Weights of a small transformer language model.
Size: 11 layers, width 96, vocabulary 940, 1.35M parameters.
Architecture: biases, tied embeddings.
Training: a variant of SOAP for these matrices, 156M tokens.
Each number is 128 + 24 x the weight over its row's rms, rounded and kept within 0 to 255. Layers, rows and columns count from 0. The size above them is the row's rms in percent of the matrix's.

# layer 7 attention query, 96x96, rms 0.285, rows 73-95, columns 0-95
size [144 135 142 124 143 147 146 154 134 154 119 147 128 138 142 136 138 140 145 145 134 137 127]
[[128 111 141  92 110 103 145 113 105 138 163 113 116 116 119 160 159 127 168  95 131 160 122  73 143 115 118 108 127 144 134 132 109 107 142 117 144 159 120 130 160 112 158 144 153 178 167 155 130 171 117 135 160 134 132  52 181  91 105 126 123 130 148 107 116 123 140  66 131 116 108 168  95 122 129 122 121  82 125 105 122 125 128 144 153 121 117  97 117 128 114 152 133 139 156  96]
 [142 157 138 105 148 129 154 169 123 116  92 135 140 142  91 161 140 128 120 140  87 164 131 103 124 121  90 152 143 118 109 105  91 108 160 139 137 128 129 162 166 120  91 138 140 112 150 151 154 106 134 152 154 122 175 117 103 158 125 138 189 120 148 173 178 124 134 114  99  97 185  80  97 123  97 119 124 134 104 137 107 127 133 112  81 132 116 153 130 130 107 110 116 125 104 124]
 [ 85 111 153  70 114 105 104  97 119 125 145 138 125 130 122 150  76 146 128 145 127  94 173 132 132 117 134 144 112 102 101 147 146 145 175 162  84 165 122 130 122 145 144 140 137 111  84  79 127 109 157 159  96  95 145 148 154 113  99  98  95 139 152 169 125 130 145 154 147 110 134 120 122 110 133 124 152 163 126 121 114 136 178  99 139 149 167 135 132  96 152 121 145 137 144  92]
 [124 112 131  98 141 137  72 149 139 120 159 104 129 124  92 141 166 117 183 152  96 127 139  97  81 115  98  92 115 109 133 131  87 143  90 134 135 148 102 130 109 152 138 146  97 119 134 117 121 127  84 128 151 129 162 130 132 155 125 112 122 100 123 128 156 114 128 124 144 127 162 151 153 114 146 147 147 168 142 121  99 111 161 128 154 149 111 190 123 111 115 193  73 128 122 115]
 [129 166 121 126 119 136 142 151 121 123 158 123 178 146 131 127 142 129 123 131 135 154 130 114 168 124 113 119 127 122 120  95 123 129 117 100 185 141 140 162 176 137 147 110 122 112  86  77 114 144 151 125 138 126 123 139  90 130  85 107 114 113 110 124 150 119 160 117 136  88 106 157 105 142 116 166 170 177 114 128 109 145 120 176 118 117 132 132 110  45 122 156 123 119 127 180]
 [137 141 156 140 165 112 128 134 157 111 122 113 122 107 153 119 168 179 107 126 117 195 127 145 106 127 155 118  92 161  98 102 158 122  70 122 184 155 132 104 143 154 129 103 123  85 126 161 131 113 147 122 104 148 149 109 119 120 118 147 123 130 154  87 130 130  73 142 144 130  85 128 139 125 130 116 148 119 160 153 133 171 117 120  90 109 148 158 126 129 137 179 145 146 132 117]
 [ 94 129 173 112 122 111 148  95 174 172 159 109 120 111 158 135 137 166 149 117 135 166 120 121 122 118 126 132 146 137  60 147 132 132 120 122  84 135 122 141 109 148  96 107 156 122 150 158 126 118 137 149 132 112 119 113 117 179 147 119 146 140 160  74 143  96 145 133 110 127 123 133 111 155 139 175 141 126 125 138  48 124 130 108  88 139 142 146 164  94 143 128 139 156 126 111]
 [119 180 101 127 119 131 187  94 148 132 153 153 138 140  75 101 126 173 166 172  77 142 163 110 129 116 120 158 140 150 119 109 124  70 156 128 133 150 128  94 123 129 121 116 150 116 113 157 142 123 113  83 135 115 159 122 130 113 156 127 134 126 125 140  81 138 157 110 154 125 181 137 110 142 155 131 155 140 158 133 120 148 121 109 119  80 110 105 143 129 176 116 126 119 139 126]
 [114 111 144 121 158 110 128 133 122 154 128 131 162  96 109 122 101  83 141 130 143 108  53 158 127 120 109 163 157 161 128 100 119 164  90  78  76 112 128  94 149 164 129 141 132 119 123  98 123  92 159 144 170 139 174 134 141 120 138 131 156 123 119 169  98 139 120 114  91 150  98 165 113 144 148 118 108 125 132 130 169 109 123 145 113 166 162 124 110 123 116 126 130 159 137 130]
 [161 132 102 138 132 120  97 159 152 124 158 135  82 119 131  89 143 136 114 115 152 111 133 174  84 157 138  80 155 130 119 116 106  99 189 121 161 129 172 124 117 129 125 139 111 129 117 117 153 119 117 129 107 148  91  99 142 127 116 170 144 122 149 146 156 140 130 105 130 116 157 122 120 119 172 113 118 143 176 137 102  91 104 105 129 151 111 143  75 115  82 109 137 184 122 138]
 [125 130  86 125 160 135 132 129 107 126 100 162 142 124  95 122 188 147 159 146 173 128 154 133 131 145 103 120 152 127  94 130 106 147  92 124  93 112 155 122 162 117 125  77 167  93 105 113 116 126 125 116 107 163 113 169 179 147 111 152 149 124 143 131 121 139  84 143 143 135 128 157 109 120 100  90 150  71 101 128  82 130 141 165 113 148 140 135 163 119 161 136 113 127 123 127]
 [114  92 112 144 123 169 144  56  80 128 146 115 200  93 106 108 115 123 113 130 131 100 183 123  89 136 141 125 126 153 167 125 115 167 146 130 156 115 136 138 144 122 116  97 104 166 123 111  93 139 166 113 117 104 142 128 101 167 134 145 144 135 121 126 127 139 157 142 125 108 111 137 172 160 162 133 146 105 128 112 120 132 136 181 109 147 156 148 141 106 131 105 114 139 120 150]
 [118 188 125 142 122 106 121 132 124 134 149 102 161  77 136 148 129 134 142 118 149 128 145 101 143 145 125  89 128 140 167 108 138 130  90 132 124 126 158 134 109 134 102 154  64 126 120 138  68 139 159 133 110 119 133 144 157 160 131 126  94 121 157 119 158 130 142 117  96 102 172 113 142 109 114 157  93 110 101  88 132 100 158 141 149  97  95  73 121 107 122 106 104 150 170 135]
 [102  83 135 134 150 128 165 134  98 108 167 112 141 117 107 139 124 164 157 119 122  79 104 118 150 118 132 134 133 142 136 143 120  84 131 153 132 151  82 174 121 107 108 126 150 130 109 173 118  87 121  85 101 171 142 141 174 140 135 131 149 116 108  78 142 114 107 120 146 172 134 135 144 127 172  79 174 157 116 149 118 131 135 143 164 134 129 118 118 141 149 121 114 158 100 156]
 [125 138 157 142 115 120 188 136 196 119 103 124 139 115 140 166 154 146 134 142 112  71 134 127 154 168 133 107 133 101 119 146 130 136  99 131 168 127  98  92 159  86 155 154 117  97 149 127 140 121 118 134 106 131 100  90 128 103 127 123 128 167 105 121 138  64 122 130 127 140 136  97 172 163 102 125 119 119  99 158 172 128 120 130 159 146 117 160 139 124 155 103 112 123 155 138]
 [134 113 108 177 152 162 133 185 146 131 142 175  87 141 146 126 140 110 109 131 160 147  89 142 117 109  94 116  92 130 157 145 116 136 157  86 115  85 142 173  84 171 167 109 141 157 131 119 130 145 120  85 128 158 150 143 133 145 134  98 132 144 117 149 146  93  89 107 121 106 139  97 154 135 139 127 100  84 150 125 102 159 114 146 125 111 100 124 161 126 115 117 107 119 126 120]
 [153 123 162 120 150  98  90 161 144 123 112 115 149 127 133 126 110 174 139 151 139 131  98 136 108 152 138 106 134 106 122 128  90 177 155 143 158 130 139 112 161 149 125 110 113 113 123 124 120  90 144 106 129  99 133 128 100 166 152 138  91 168 136  98 142 141 188 124 112 110 165 152  96 160  95 105 145 161 119  91 135 101 146 131 106  66 134  94 136 157  99  99 120 162 116 123]
 [114 123 135 116 103 162 126 119 150 100 155 103 109 113 120 112 143 147 139 111 106 119  97 126 108 132  80 191 122 117 171 121 117 103 161 126 153 113 123 103  99  82 126 102 144 137 126 131 156  69 155 161 134 169 140 126 127 120 155  85  99 138  90  91 144 110  97 123 157 110 110 112 181 128 109 143 159 120 120 113 126 160  91 143 122 136 157 121 139 160  80 140  99 144 136 117]
 [159 140 119 125 122 137  83 159  89 154  97  83 124  96  84 116 150 103 126 112 151 112  96 140 112 129 149 143 122  96 108 120  79 123 117 108 132 116 124 108 160 139 131 104 148 129 119  93 119 127 162  80 112 125 121 135  89  81 113 116 193 148 164 174 193 137 148 157 141 128 137 105 149 119 144 151 151 139 141 123 118 145 100 130 145 135 146 141 168 143 132 150 123  99 123 115]
 [ 99 108 117  99 105 123 125 185 146 105 131  90 137 137  78 106 150 138 100 141 127 118 135 125 152 182 159 127 110 131 122 174 113 138 108 129  94 149 147 157 145 157 101 173 124 176 104 145 123 101  93 155 143 137 110 101  87 132 116 120  90 156 142 108 128 103 110 134 154 138  99 105 158 143 161  95 117 116 145 167 106 140 112 114 116 145 108  96 158 120  87 112 129 105 133 156]
 [ 86 161 141 123 159 147  94 114 142 124 119 143 107 113 147 117 132 120  98 124 100 117 111  99 185 133 143  82 121 151 174 146 138 128 130 139 111 131 142 173 121 113 126 117 127 162 118 129  87 111 153 120 134 119 104 159 132 125  86  87 117 143 105 101 120 165 156 121 119 151 170 118 132 111 141 159 115 114 138  84 108 150  96 123 145 130 173 181 118 158 141 180 166 136 125 164]
 [120 115  85 115 154  98 149 157 105  87 151 150 126 118 126 117 123 115  82 100 155 141 118 150 161 130 134 150 177 113 127 114 136 112 114 126 101 119 179 123 123 113 124 114 133 152 130  74 103 133 113 117 103 106 117  63 144 138 148 144 144 123 156  99 133 109 130 128  76  80 180 120 169 146 124 117  95 150 121  76 138 147 113 104 123 146 125 161 140 110 155 151 136 163 138 138]
 [130  93 164 109 146 128 135 138  81 110 138 107 105 116 118 123 101 142 149 144 135 136 102 145 117 169 128 154 124 180 144 102 172 137 123 112 123 106 105 145 165 176 113 122 121 132 128 109 132 105 105 120 117 131 150 108 117 150 170  93 166 160  86 121  96 141 137 116 107 149 145 119  93 138 111  96 134 117 109  57 132 112 173 148 129 138 106 157 134 101  72 138 136 154 145  87]]